Weights of a small GPT-style language model, trained from scratch on English Wikipedia.
Architecture: untied embeddings, paired heads, gated attention.
Each number is 500 + 40 x the weight over its row's rms, rounded and kept within 0 to 999. Layers, rows and columns count from 0. Numbers have three digits each. The size before them is the row's rms in percent of the matrix's.

# layer 4 MLP down, 256x704, rms 0.0422, rows 160-239, columns 528-703
102:514375522538497544477524526503518465513525536468529462509532523578495508535485497485536563548467470486498443520523505531491485582510457565530472461506567455545460549449516514502510528547505456479503550448492508413524532524436504516430526417506563504543510523537538466523562486502497517535482490525498464453609502516589538498469487476442511470480476499424487557470513529526465597503639592537595511501513515457485516406515497512493504492409487550501498488489506521576497537459469471493521514505450466415551497438473462426481451515
099:469482509514527565447530464466508505390501570484554537474440459491575577503482535518536503535472451460524475497505467518442501540511485523460505462468499452507531529416418531450533501551438513440460457463500498496466471500522441505483482484535504509524469509557463549539482495463489559464552500495471559554557503545491524516574496540414491542495464484518554454489440491533564473499508525461525465512483477503453571452526480510478463468509515528466477405447519483491573467494474482549518485505463533568506517605556514459517486493
106:493473401491551473492453529507495439470502501557558500515529491488509484498463440485493449464480479463508459521466466528542482485523476505478546490465501442482516533431426521517557510485486516485487481507546559434538498493506470465458557451425540465550495514508532521496406483472491602595479498518531480564478523585448462460499481490426445493494516450496496493500494553486477507541555468473414536480520562547493530462586558518487486504518509492540420484529485544481422553482525487536466480469517538451539529501503474496455454500
095:450391516489485404503563503484512586481440575444512548533491428528431519500537442389489375510445497526502431500502526515506494488471486473530435553512480529545478474494512551490503461552552463502442542539491487474569415542499507510457494428495452556495465659462495509456466505497489460486510505472447530477508525438467502528483530544539482486478532503444430488468566491434442481476528504474495557515517504433493547523465488451479538495550449511460534494489566465476541488511466569499555488503534526497535530466521450538519460497
109:478519469462491467503525451546489494471477457556491547505537476527447565554519524458487524524488540508549495567455500466515488444496500502499513563487555478526560487435510467528459483495487488520438474504529517447473574433564439507581476442486482449479508435503568452402552411473558496473518519478506483487548480456479540506482473520567541423505538525521481528468482567502458497496482463474456487424486528520568480510550487494425486491451527513468527573504490597540507460462570469555470456501537536460523464486417598413486542451
102:579526435472507476489435472499489489458529522503520436541504479582512583563451482491567513509508470539464523524501520536470530506463459512553503585480526570501492542448475501461534483507545527505483493513559524463533567451609517495495595468394542446478456557510443544500490490440482436562504471490513498476584502532610516517507532543464525527409465509507504450472532586482513496477547503482480515455504517559543528525528410492544449461514514479510412479528508530514541458497477526509434497495500492450418510461464500584513448502
105:563466517505483480507476549503483509550446400530554513457517454506590484445410525473448551529510545450521460568525499541490474573523491492502495417480590503527487444493488457521526556531464474551459469463486483513417508574552513540530584480481450483526499419548527542488501486567472558480495434471505520486488504487484464477492517524519464486516460469502496568490469512464454534514478524540552548444496519497459541472521463544511558532531532395487485451487532525490463530492559466460455524485449507486505466553545513456490469499
098:512492519534517473492534607514482537473463556552508478473492537555435533466506442510524486521562486487482509502484466478463532467511443510505512452490411508427560479491459488510552499490491517475544489513507553415480530460534480532475503522561525489522585585475492497474526526529498534536459430544486473539542454446517473484463574467540525505496517532484485546427513524492500472461512475508506491522522465452518450534513469454481486478526473520468427410466471458524526478487491496533507515502522453457512497546402499498461462524
102:490410476504490403552530510494444473551483475430504467522499500555464462471414493458512480451524519511444506499522493567394572497545581570538494466511486511471542490526547489471537415548470486494493494416553556510467620467475483511445504492501439500475496463475448531457493517553510553465422537512492450553483494461538471526451521584476495499550494484506486488553418528482494478443493469492527504514492516478562466526525489497452531477429514487470527519506549518451521452553554491553449509479543523547523490588513541471499432460
104:426595528505375496579496514389497498565477485440560546518479485480508472520539509510521522471496476412518496547561444424464470510451531502470485601550519577442530495437442516496536516519484461510466561429478505540470399536497473487496598473426509420493425472513587479483463563451510548509523561508517500537498502492547488536465549517515501549447506505510454507465527487415520460445454502504528562466488429453479494467507477560492515571468483444458442520436507484518489532492572491513450426483507459579534491453481432467480524511
099:456508469564499460565430527452541476513538515571497525489522588507521504558547517536429495441489483497540495528527505521511471513541500476472588527526488521422441446466512483473576560545508463482548446515459525478540551476507551496453500559453449475521493448565540511524472485444475417446513516492472476566492455507500564604413479449549537515493474467570507434473501563522469484481535561562460442523542458477491510496454515493523584501501474536549427459458489553536461456517485498570509431563425568497453519538510458536486475559
095:559514566521544522476446470617548444491479490572499451368498487470462554573564484558430539513489561523511504488445510535398472531481437467495531501487513506512481490488539509419533575456453578500516498554529507415539453548474502438541509540419489499495533497464478509509428490567485515482502544496517501487480483529432460522517487485461520503493497458538495506510430446486501504528446459494548517455555536499490468480517552508533462502478558614428500479505501479460527466477512456482514489522494591512544477504517533462527532550
100:467557467552494542574404533491439474467511579532459520537452492518499511574515538568524484454522437455516562493401472412497518461564485494492488480458525463462449481476508518414512488525517445449537462486514453497453522529501560471518510522521518466513525588394513484440586506485497496531533493522418495541493404407452470483509468461450475533483480545562424507501537471544477492519523482496403480450530485490428509549491484519481516478522510573459469454497466563519452507493541466527515536509409531474539540549519545568491485524
100:492465496471473482488526530501540547462492489479418530457508511439448506462515491527419550522596484500538419559473486524515442490481462424537447489479541520444485509543454478479527454538470462516525598541472469482517490490512479518458453400468531488518553496528519501461578535487503492490500564491421440514476540446537465491449494525570510508532546550548561477483462484469467469380431478543499480518578511430589448617476490600469500499527492476460557478487525474477505528475513405486588522458503506497454453590522438557530469498
094:483482535492536477535524471514561501578493365493462499538563491476550543508433564454484569527519481463506516477512507523501494575551579512523440495480478534484431497524463447458479462484443566494494515532495452536471522460479480519532521547508503516553532455460447445624442508460533488510594494568430536475491520478494557492430553497612411512461435491451552555517542445495496473526447515581504500572528448522502473481560446522478514517470522497516489510561514476543505506512491465460507589454544520527483519460463479596525553511
096:572510516491499465476544596543442511570485525572540468533496569475538514541505526520522554503549528536473484439473526474492513442508514584523499528427555572512396534492528575536520536512481524505515549491552524445542546529518458488460498531485504459454509515453489561538480476528485545491475475533438481443476441622509571446488452487496503489522497509473518508528505558533544564493516474455417563437505534467456528531504444511487456521488453487504542476555510476473537500540525566489513454448540463505444487603535515449512552560
097:521582447474445524534520548555472489436451464464516479540462530390469533501508556491506528459459505522508552504523513508526505467470496436498497515526427528494538502521489515444477483456527564441511458537506523536475418441495492485477470530563518491406458535538532478526523536501461522597518437513495502468544530455488408510533551492478451550514495521478519478503473507531503456507483504543569459480517445549552499499436466537542544470489442521575457531513508556565463481429470445540468487498463574508452540379478556470427516524
098:456523501461515425488503490486516504536505543503455480513565468522453591567404411533459500437560500525574418514512437528517532488483424515491422514562526506516513505451514527479480508509431568486473507491450453456491537466496473516425488473513464509529499529481509524470523489526507517515429457569465512438443523431484498537534456517573505491505464470497567420439530505533421506468521479520548422432519512526484493488510446597505530460454477457450486516446610489478423611475521494477434472511470561466536476564506480516496530476
101:478466499535444521511467511549513533454463517511473483526499487504444495501508446541540487506536407532439529482465533498534542524497476479429530479520556530462446518476425458491439475490527493510483501515496431554522476501441462527456483460486465543435537533528493549571506500541512481468557511585474485530458468549460504499520461465447498438491470536479527556518511468577478560495449568459530496511448518493505566476546534504502485512444562477520542472528475454533542518538461550466596448480513538503510549510487454472548460469
103:455535541548517445517449434483546484520480567500453504539463501573436489499599502477516489512493541480462523549503470518534492468442559466557516521532657488524425518538521514497506538562448459531418477549476519501501489485455415425515463510529526466529495538533493560502479525440542544517456438488523454503453455517484465494494544509442468513485475515528488494408495508590480510530479507482525498481471441496500485494508551485503434587446508498481494537449524487559554468533501509527450463486507474490460491455507482468509481525
103:518469455494490595548459466519488499485453553511519533509529521470438439486524567487563440557524445386479492555432500424614532496466492445502515494512515568564443467483547479463526457434517519472579518436513514460514495466505550487558499529477459490466538591458418505531463521460500547528520487458527478617458530427442516486474491433452510495529519536511488392535427528440574452503510539458521569505520459545588493467522420459460492497493466548502482524481451515432469544515544539483516490527488430552449563488609537475462479522
096:515472519552452467543516519513444472500499457455447474555489411470442448469526502500487524482478477473503501513549567418468586519473502532564540515529480492514486506524448467427509510495480491486495475467551453472548524478466574403561426521557571499524525522492457536545500473478461528531508480526506524482484506560509466500498501548436504580458489522513501512472622521520558560475461568418468453463462511490478556539504459472528505397501503554497493574436453456516416544572544438454497461611518518459515565473520437463553460467
103:486500480483482428505545454498566512568533488480529508469621482493504460488511434537512473500504522464486498464509539473486582533458437536521480484511501447458503510484538529615576566598475509522423439600496498457512563506482473507503521589509520438510429468499487525483461478481526581515478545443491502428451495538522427525432418477480486523459530503542506477532493558513503484480533544541401543439539554454511437525464482467501472459513592443469526603601463496479544493526470409491470508516535512555487549492457494496479519586
100:469533464511492548504530522487525459516521382472467514527542461463455495565456465524496534551587453477492606426441513506451453506536451533502513497553480482546481465486459497550477490526501511493493536530483510528501407489530505495480508502571518461486445560479438561505530506446453432504568479487452510465478449538500498531501507603492420540480509504455521528509529486557455514474487459455526491538472532518492525556438514511486519447545553486525553506459526488529553510533528443486511492508527487537472587542536475514518528511
100:489450493514517461530485519521488444453477498477537490500458465536508517457552498540492510463431484566523489591513522556499549524478519504502476497547468468465528462445510499460524487472537498479499475512548566475556515458479524488554461482502484532493468557488456428460468430444497556472521482483481483484454503535520517522524523502514464456418494494562514452466516453538544485498544564495523508491548420541540402503496516441476492501485496451463482527575553514506485477511536577528593593514464509495477431439464505477574534523
099:424509526482476556567451473441550513467531551469507479496497483474526483577460549559479479524519520480483519559454451490551494483507534506595447526505473441451532527474503551462573424515499444504539535569513417486561491463502564472473512489497429517508460503512540463526522524514439489515563450487530458556493524562515521490532525520514478436474548505463443467436412487523547461455478479505448455520544550516533477485479480437509511579540528457574430588476457505515509492596552495543446480512532489468434596537599445481514469559
105:487552500520477597435471484490506480493574528509463466518495474531428485490545442521504479546478585557502460502491521498561533465573439462529573498507515471523566571515515519569516418483523500506502449478478510525513450486515532390583517533491498512436506438549486467475520468546501482476549521493498543503540461536465528520489503530398513555586506484494476569534531477508482490458493450514452566479493492544482379506557496517495511503423453509567474520520485450569495510487450554502491523559496481551445538434451460539514477496
099:493491468487510444498427503539480490442444549524481482496485527533521475502505485483529432505469535463484570477543468566531457466469504490561527468430613524469464530493543578528489489539472447539560484463508503478584539423472553477535490483568495500524600506553479511514479445548514503506594463394505468485544495474466471530491498528477548445448430464518512528538513506514533507485527475498489545472485504478475521478471550554482555542499445483483529520543449501512572398531479586507477530394461517487539600516443554505455438515
100:528493439575523441503455516462472479463560523479522508514448536491513572507525563567502521556427539526536536469508437512427486474527504479499537552466518502499470542508545467498511556551533497516532529425499516572532556541523508537508452520515419504535475503454499485498538495525485514498440491471479475450526523513429529516543490515523494490447452431498497468505551504480516490530488355478581563513539483549571522474500452530461564514530568496482551483540491532493445511486481463465455471480509570459496487425567559528483454557
100:458478500466574553505528520442520463443529531571450465511497514472514487446427550457469435511473532438529529447503519486465521505454412501506553488487619491522504530474511509515406525551545506472575458517424495476426579494464485552518563537449564510466520422468541429416542412520526433531470570494514538460532568514615491437486516537500525467534582470478459485469521479416538444483599532483562492567462510471496474442519406536498479542499464506522483431533430466442503542521452557504453465546480464522504483511455506515529546464
097:520432541542495466437514435514429470457520484533539474526524484444517478505481470510486456497506469496418523498524420461537554424526455497459504587519497483499484504498472520523480547519522545483585537537496478500484482442525447618428541507462480516487489494460506578380543575497483499554461533405515427519447491516492536487502435511445524529449454503560462470507449530512425539396469500428499464451549533595392534437496524476537557480585445535457559496422605478461494532456470494501467536478441447499455454514474456538525574473
100:534481520574516489444471584583535472471526515478485474480478576521511460536503498407477422475431511498449499512478539552547575499516468477461487580548520543415471490548505519535561521451541493485455483464422494551468489455434516485475491447482499492502535540544415538521494567481548536511527449562505556531469501512474505463528528468458487500572470516490451467551493476476580510471460470481499489463472589426519518501443520513446481520433459530432476419410510512486507518450479499511508566480500543545535498536573524512513424498
099:519472560534500566518519551571587442549458571569505555508577522476556553473474492503450563476456496478490530510545477517524528481519498523570613483462442475479555504452486411507544549419462541554511486475423546514550540487542500548512470475509509524543534441505503450479507505437448459492492543650548512500498534530492433571503493519518488492472492468467470432512462539539446499486533512475469523512456524484525490486487442562484489483527519481521494519478501500438543503513548499517509503537515469499514439458465576532494520428
101:437463532486529507477468461605502517470471511497508526554440483566426521550525505513544483549517510507507429565512532480499572484487496453520531403502443478499525438525536484498510532528525475510428526505513515512428528453487521517494505498526525508580459489527475547509511546467503463517544488462490471492569505514570476480525439389468490500483476473562487568531473573571495498513441511508436478476518536494469440523443446544446503534524497465465537530528485509482586473512579462466443499509450506465463527508500515501499541480
099:499507466391526450493460477528411473464474516538579445452375524504561479410456470473552498499435510511461525469518524473514513512555473435495481468445515492398521511561496455515501464469509554523492525485474486522471523484442457503536534567558405482463536592508548503508580494558512523455543487472522491393521512514579485411574506483484500509487522465543503486533543475493503450516499485433547435464497487539530529429468529457576520476468542487519537463399484462473561506523499424438485480566563449456437520488487498559456484471
101:536577532503447591484503532503482538539427488515450517494543459498514527508504484495435515449485603514411483558533457482501542475545493527502524504499420501547488521457468478444547470470507482473537489519524517530498502473576465528507488522498489498504482543520513539399615465437511482463500480476478477466445458550517514512526530487471474572447530481527526554532441495489528513478528421505498556514456493500473519400559551424498542514530504466540534548516513524568578485433453610547480461462473470506504490591468490512530471520
091:536495545522485579477523472494446499518468540431545542492510467502536516473461531524507484525499529428551558472506475441529469585503513483526511540514487508511488463435492528465547542537507430500479547502565435545534476459473452484529584651477466511464503544453562523478467477432514426533494483538484511533534465510501489467507578498591513429459467492488486510452584459560516498469512516450442516442507517533492474454588506494481501542468486553501438489512471489529508525520487502443514566607582521483591504490504529494479478531
099:552454494506517589524556477505517508482482526433470568504464497532571509484471539527499483601522484469462483456569456508450499503497546518478506504590384492438475509503524533514508515454559502492505508492423499477505455482496499572441531433476468477433455531468571517552506508451518415584547471440507573487479518530478510558533480475482531518519468494510493494434476527533550443442444531444482545516470479511526458509473490515421462493545508521534609549572455408482540534479504458470523555585469551544471453519565490461494450458
100:477468559464458621501506517500493465530565463529549501459539567549539472498448499523538510478466446577539548499526507504500437488495458499474481513431471471483512527508452571455482478489496467525605545507497572589531524455525566508530496488500525538511521574552516524519550501477479546532505518511494589472512513495535502506520478491495454482482558489451504531480501502511540490495492487477453552502482429605451448469519432455480495481525525473468466493405496542435548539457445413471489528526481463545532495450467507498515488472
099:545508442443491500512524485505494544523473571514527452505500589454609463469548496498499532466447479494488452495513468481534529439449460532483580528547506544541477421473466562482524536464521539430489516460469428479538446549496465513450494521478426511530607483500512493476521439459522510478530536497465577542481507532478493527543462439558417475428471494492423538413501469443484484522541515514485498456494540453514379543491477517527464495477473532481539469448487435490479483477468504502561480493441536519516513455468530526512506494
104:518475500450473503435463482481477491492447475566505520517506483485512499499463473534526524549503490493539531499465467487506493516492542562455510484433528525536451449521442483457563551531445492513530497453462521503513494481526474557511516524592546501470474533503458549438560490427499433479560450542494512386454543446560486455509447554503493572528469527555532530533507459505505478448546542484504518473470506495449505661538433514494445529444521527501509544561514497504486503585526514528524504506521442466476523468515530517441489501
102:511478558430550555435483470471493420546495463429486490549518443548413442567524488493536460547504493550530513522515528492546526478500529511476477512481535517442548468485562491461514545486461477507495506498518507466545447459470445505533505527557533466507477511530452521457546487489550514478514465486539526513537465502466510558546502526474476447503390466501511455528509441519474532507536521470462432508424543496575523517442529421558457535507443492481486562509445501509533463512459462478525497436479418556474477453513475488511514498
104:564487510544507465505515528409474465510521452493475580487508493483496547526533504555535483498496482454537517498545467577469469495539589499448501539450448559505526506531512545508452458512473480472436531538424517440499481432597440393483519449507555504525600442462538542505527504530442445572506440528463463473565463509459501522530476464561444568487559557473520471499510483502468432392547573457435593552504532516461485516449516547450536462518476510502499512507492493472503464440494566470408521471548506499466519497439516513466497565
101:515512510579529550485547599504484562452505454508537502488574567385595505485442495493495538456506527540494469466501504550501565558515468456466485526508463486475429542513585529467451449522431497450544518524522467471552516517534548531454557462531487510568492359475508537469472530510501458449574486476490579487496472477537518471551538480562549469552480503475515516430498541477479555576390466492441501510465537514511474530481495514455527516518482489536481486563583559451492497511561519526474551520496452470498483494507553508555446488
102:463443468514479525419439588520523454529489608473456526474530451545418495495484465519475561467542505446458514524490517516455466498474541520514511527512522449605521467485550552490446488473526527492494553534523535478549479409541498520529551512544559491446451527521461482505472465503533509506490557494518558488486526554492531489488538478511516515559436511461440487459497536528506462456456479460469437500488463535487553534508478528455455543487526526486562472494512531520475426491449488478483459463482516449584467531518427450489549490
099:460411499485424441524467474504538526501571537618494478504519534477517508453488550518540485482534487483581472472533461478554463536498510429453477509531464412565551479469501518550497463557419419442545485513536486569396520531441531452574508478499491463514446488457476471517462488530533507486474474463481470532522462492420543515528515520502525553427489522467496566531461518490435520513416561509516456431513474508554494525487480505496523566534408475464417548482557524516503498495549493472466473483595556502466516570520449483479454499
096:492465557459491554467515536559550493513407518483497522520511531518546523479448494482496512500491478476555549486554464439493492557529516497464461536517539495550506475454512556495532542545453499509482429456491518481523408416485484503520542550499399490488526557515474571537439517444526533468482482482427489439499534465464449543435530464560540487497518532531439466565493505547553456443427501515488469467509449551508527485535389517569535520504499558471520565420444525553452429545576504468457543505541440470466430529534511513496525464
101:552576460588456486535510554510451572596545512377482524510521501457595570531498535435506547493458430542440488489541448539485458497556507507461470532549543478520511499458528449470509453506520555434438493473514493489421540565473487498525475489486499497486546592526538527481612527548523533527567492564500524495491506426464452493548515547536531527525470524512551462534519526518402552465501490440512521478466495484463520459495483481474534548589493503488542538491532514537484496473436501441584442486469456467551506486521475479514608490
104:481525538460530474474501481482493489522537479525596548454490463506591503487509472538548505514529502424510479413488534593416459513520418431480482461540461439511490541519438493506494448530394510464536526509567540505481525545545528526515472450494423561561499448516560500469499458528491453497494442470479461572511485511500490498534539484561518536464486491481459492546504478543505458444452450529503514459523530486475477585469522490481470489416556516467486554456472502473588536544491532489460497486495545527480497466464474500468466474
101:508469546459561514569549488480527496522501466552449463483459567479428521521474484406520466456491480605556509481479593528460525505474433532483477541459489490466461427524441456503513507488446496449444484419576512468572530537479507498489469405450510499492501568541479523478544508588458470479520486541518485492519488472489525547553574461532507503497463475439477413555547465498459490530512511432449442472552534463462539479538521526513479468498449432500452481530564498451509500459540484520482492467513544560537444491351544489479536454
098:518525534491558474490501446567479474473493514516622545479459520517466574477539503519490511512510447518542472548481498519525405489572552560488502443392527410432467464548512519507461511479480529449513432527505536464488413555486486471498471531499462515531498403527497448523465514498501456502493511453484449510508498386487472486450520444543528535484516470532510481538507501456511542435493559578558574533531522509406509551588552486456524546474494483458536548463526481494548407472563571557510478440513519526476507477487444488526536469
099:519483527455530526528493446528485513576533480509626515523518552503543504453538447515479484468520478567539508522483492503466491478503480436547491535490498466466553487539478535473440464452512543518571359513506466464529514484536503530480507463537511472497488463604498483482560495453520464496569482513495424454549494517503508521498496625503516519465547535515515482611473505535529535510512539429464490477551570445480498505509481464549543546522495513607478555461449537490461519510505466443506511553560490422496487459511496459503527592
102:465504497519476521540433515485503439542487503420506511500493558526461475533502480499528552395523537469557460510456502523584509514568489505526568558471566471493512533579489422532460469484500489565559476477446572552542480505538545499507548553509488532517499514434478485567535559520446519512485484461517489518573488515482502485524454527413473459512490494475462490498462523566488454548492485465479478472392458527538443421563548486558474484479501507425448523562490526475519446514463576523515488550469503461494506474568478433522472465
099:454549476514432474538531499468538533498476488492492453476514594484476503563533457472519525525489474491582468455525475554510506503498553457450527426460404417559575517501490491501528500492489480521503509513405537510476510503502518507481476454532495499587461523489470523467495495550481468514498513451443532455486477456522463466496587531497508499437471477514476490531541482439535467575521452466543445533553546501448497560528506462479421451518506487523426437512540483540565481540526436413445503523449506538433443491552526455528464442
102:469535523400498446535569419506543517515484575529475523503554511481493570398483553439428547472414479502554553526466453525494565513499547472552516435557516542475566505537504494503490586483520514469380498551504469549475504459445509527446475531471432497486456431441509533488483451505566564494493541534549415561455502543553496489495447553620510418548540496459489475474453488467460493517448484536565527581454582458506448527494511507475457443526510525592486554475458519480533479565557490486487469515534519521521415475494476538583475442
098:559508520518469500532495474475421457562509584459543504560461448500518561491470477513524451537463489587497522541506514575519477520527475510586541542468506500575421557492523576486480438444502548510455455495493501439515546469580521477506492479471474558447494506475517538551545440506493472564492568488502516467407536529465506480497511448488415501480486505500541517513437488544481508536532536551489603503525532482479517505466516502507456540436477489531461519580520500559481515452519505495468539499535473485431494510427512528483418490
097:536472521482451444519504453515553528560471472488488479502452463477489490523513497570497501445491470525469521538525500480523518535433482416457432506451454511416406547540416424461461529541454517564571457471512524521512440449541542493566577514485489495479517621511452473458492507469447547507527517399524526460549501472543459470443447478503516491531535512545487498514471449597458524520471477435451493582517446524445516488501513512477483463465491505567513535512490537455499454526496501445458513507535488495485515492410449532470552478
098:513434478541470473512521549542506466491493485478536546578439502479510489509543547502532551495482511529499499495544497491519535479441500377423550455509539550540502471488609525500539454480452481481528474529468474548432446524447512574453533444532492539471453495487478505550559533582477456499501503501562474534450529516428540548525511572411464557528529456445480511508481496489495541417437458480546485545515459521529598495463476513573513521500446526480470548488518440542433481485517457577562503488519526514513508558472506495528501495
096:485514425524468448437530508474484540467496452551510475495503545514509450539528579492448452515499488477520499556539502403524519561465453473540587539484489475486478443501495500528489537534458485426505506492517506494539443514495467489502460564469467520537466528468528540443485568530473444488477469475456505475464527527536420529481472430457534517554460450500522520453502496452527530449481447444514529459535568522573447563542525485568456479511514499483460518496499531515512503452503478545547549526491478526524502490472487536474450453
096:474468511537440505502439493560486436566565541446480510548515499470461526518496543492470483419484524552498429447560495491411459494564505540500466471462457523495485529470476513595572636595460470430482497484540482478481507527513488506440463524494476487469593595527425501541533493546519526468517446492499490513514471495481442593467444551544522498538506544469505483513539516477468448581562493520491492566506533519470523491519493552550555595508504424534489461470504497506494486525505486558499449544553567539481540482451506482500492482
101:517503509547454553504499557501522572541491560484499487531537526559545457513459495516506480459476503519536500532546556498482486471552496496507485506464549523567527482517515449490586486487461508456532526410548485554519458557433511519506498474479521464437475445486529512482544490554506471437489476473441513546538513578522483520500494428396556464507489495549462484531441456492461549471467460501497440516434565435481572489543536497493467506518516526450457510470526514528467521487550461556493570507539512572489497508542469456579590563
098:485512514425488503493560466479534498487495501493436513543483513419563449474539509549513561473485512497519465563538523480486495432441447455464440426477424521460517602554478524531481520533515516555488511447499509573469484568532504558481429500503461503514500424517537494496511547535518461545451467513467478456459557514480513524511520567506510407473504542506525500458597448567431469452559523470526469557475499502492639524496576554449468546433502394462575555462458512529515489455524527488513498530443579512524398484527495565521480552
093:523551533510473518550515484506517483559441506427494483504539497505375532545531447470587463496518435545493519451480519556498418504443496457452495517476479476508496514466464483521489540430494516503512573474485513477462566464464550499497494437552501500448459432499521509511539506555494486453532532522512533424435508432488505530510476505464534466564443561482500426490509555468518554506441502479519488470509493497449437459500512528551493531452525478470548439477441442496514436555472576528474490486531560545528445462507502441492459535
102:451432502469492513434497561463513551580456578468503466526542509490493468547530440480508540496557410484492489428480497529522544535491492558489498399523431502504511436555495549509469470479517561564447407514422507492481482554551453551436527447530498474559503504488472595530518483442492548447534524420481583559464502477468504469529494509517523528480478470545473546558520467463418494574436511521543544464503469546518474492460523466461462501529437513445531526454507488483553515483403417458513492526557517564538533457529464463508434487
099:499514462503492437447514501548450521466508506531491483471451474467521507507496414491468485550486502484450469477502499498566573500529508514447517469558478499450464494522488524557458564495462547479457461493561552496461519447490453518537478492496528501525489449476466516475509471484488498498554458488504526523461557462498472480573519480407453481538468467543490575455569459514430504523448487482483556556497473419472501548486499488462460544481526549538499463540472503567517457549443558514524499538480583483511509476559535440463410509
103:522545578574442420467486508505490579465488496463534494448481509493571507503552564510495461472495467439485570447472447484607489472465451515499458561436526486553524444528507490630482448463515522487482488521481520485508520495489525582457535447508473518455546465502515543529512521492517590496497425438530460556486537447505515499462492524462460461502496548473522543529492524484504508479478493463433480444514479479543425568502518468459454541516526512545544496499515429500487423493529509523484525495523512524568510547500500474572457514
106:479460495562507445430505422502510512550469476493561498488508527537482461516442465521535513493445498552473478569512505520538505466534477537540520460518526481522426413491511508460440503414585532557551514520445476457442517449547514502504539424502473392486535467533488460546505468463504601486523476521513460588510464467543503483531499484439453511441456469550468458445442568482445515525508481510449500456462472495456376532437447543501516535556519444459502472519496566484525512465465461599540463528481467498551506504543380421516477524
099:437460592536513436469486585505524568554421547484526541532511449531485484473489513482551461421518523433560560498514552477481465586450493520484507541491502463505567480554504545525537552460485551491391555452534516467454482501499476496454396574509404447508543454543447476460473523511470433461517530535520570474439418501576459576515547511579484514426518511555542487450550492580511544443483496467491466487497528564466523554537475565555525529495542549593554503504508452553440534469519453509488557525506462539533471511535553483451504511
100:489448475522509464532492476495504526488472568558501538528537530502456589584525493464502461486627539513492498428474516478575529559482501534450426488572537512491484491522488488546467483507482531522492577482483554493516562490507492511561487541550501516525450599485480438579483475472429533438503521428525551517519518462514595511488476598575501481511439504526481509486541476446521472451449495404618442534455472494480497547492447487549476512506485494482500502440542546506403542515548494532509451484473480505482509443485570584528477499
103:469463395577624529505499506556534498480478395481507574510485497515535531523522549547505462484543567530477544450468552528570518502504468509552549529561538488478495554582476433530519523551502502561536432491400477486515485529502449415516458561456455504560461484501511502578468537544525440518407584463504476543505445401497494517516530413507457428471497480553455502489538536566481517569498506502457534515432518506510610436460516454486493485537444490458561500514535483531390518508491518513486489513429539479563476490478491465511542495
100:459478540507458562545545434525477527438488600507515435488506433399388506498546487472524475542498529503517538570507507454469591518520456509464497423508481480541480494484476537540447472482484422488407535464475496507461546471483580472436488485488487451567466473519502472478544459526583466509534475486537524502545443517520511548504550527510456502465481536550578408470468591482426468506457468401454504455453455439467443525564505521472486455561396485520507472505560500456503485448526472508453450550520455422523497512473437488493493504
098:495525524473497418543524461418483514523538434515466457449526476469547563544492496472463575494461503579515510529466533472550491487500450489480442567494489497551488464470552552503539456437482493494482462510482474556508439474501527522563496524484500525462534483543515552529537452480504369468509532465515505458452520448474495444430485498471463531441547502447441435419543487575450481514519532459401519484513478514466396493575538534472493498509443534501512523516525549496597528560525509452551540518510593547571534548554497485534492446
101:474443456485519513434389488561508544549502591502490528548534556485484572503518493443524477530563497454504457582547453426551520463476444480415528480491426518530509377597510498540536556465487504504521488523492508541501483459489565513500506414535435490545501498513547536496445537489536542532473517544525454497533468483532566485459512519524492496522519517509485498483494614413478517478415468470490483544500523500524482517482454479503439548508555442520534500459534523467482535518524560508512488426527532505455540474524517484553484426
101:532545536437567484588549440550551565494521513602541494462571498536453531475543508540481533549560551534519580386491479493493582459511516517483488477499450459474472568562504562409493519589514538567510454516495535498565490466475500495537498517440469585572534519541473446496547505474470445502480569528498474529535551425481482461567444487547465464527503450455458485518528488511472507462524445496520532462425518443538464449561550434502415500484547503535485491418495558486409494507451556527569531506502462477497565519497490462528533533
100:487503485483509478490477533470533494588472494497519446461559492504444530455522493474502492497583496503558517517459508507486476471536442514418547557467474547540501489508538527528428529515498447467501536534515493473455515527471488525424484500497525476545516430588482489491560511483499436502462504533522527450517524463512549495561518526528488487496439469523475476539479516539556545462508501534562539470529488502423468473514438538493470495475465509477543550464480470521455493509559525446473477488514547481438524455517473584586445527
097:445464524484450468476536501560510493470494493494499478523410472485553557482457445500453511516458542525491500391528560469479498491567541512510508512582459436488520496500519582508470448481472502513418508523486516556498521463493488482489472519528541507499455482487607538534465505503537533527470451533482491509497419471588510590557406427459462532469479453500539455511520530525490548569538422536430496536508451462543488555558497446450527500430493480498518468503530505457467490507455467508490559560471527509469494358525514534463468518
100:515505486613598554482538500512515545501438471471504454459488499557505571479578438497468455497484522541478519497496461519515449533442491503428420498436475544521521516477410469476469520489503546483530557467536521517476457512513530517452476458437479531495470468551471412512470445498501473523487529533526510552520509394480534488432486546462484474589533530442483479507502490455490444551544499452483540455461479454473569523510464486499526454503492486479476569494506536551546499524544475534483521488541551453538525571396599537536545540
100:516469437534532570543436449515531575504496490512505505516542511511407441453442569535436503469470527481494473482518476475481502531481568476435499461491572453470599516455478475481499484550475502544472470481444473550465483485453504426565475518583428539529469559539496457483455464488522417461465526420434448504480473477449544532491524423484506482525508436535459475533460478482466540542510561519508504458524478506454478544510440515554452532526512551486564605501438526448445443522497481446483545508404486549443543507497566512549504575
098:439599460487503499528463485420486513467553488548494445482407474452446458504490434458554468467445514453422597548485547473494489508476547532431556535497554524438473511462550513527468502477519484479426534493501466498540449554475519409527561466534578547475450611479481534474517528459454459465536471502495507503489469511520480498528467475533442526501508511569549511546445532467472371552492528497508520547484442540521520479513591536484510528498534502493473541446543489473574499556501535497597537548480490494483478490475492479539527464
099:492465507561467508568420511470540525553489428513530517583506479502406495454493518501537471534559482537585427512428513533461511483506488530530516489507550485495460496484495383544504421523452546530555442534535491526449453561556585538589559540522432487461509508440476537543524513553423473465485544526582471527577497544538521503493589483508437437583471503442536543539528471521502480473441465456539511508514518502531512457524476469507492495547450499523529569526509537473514443469544440460408518495540521544473521498454532489498546497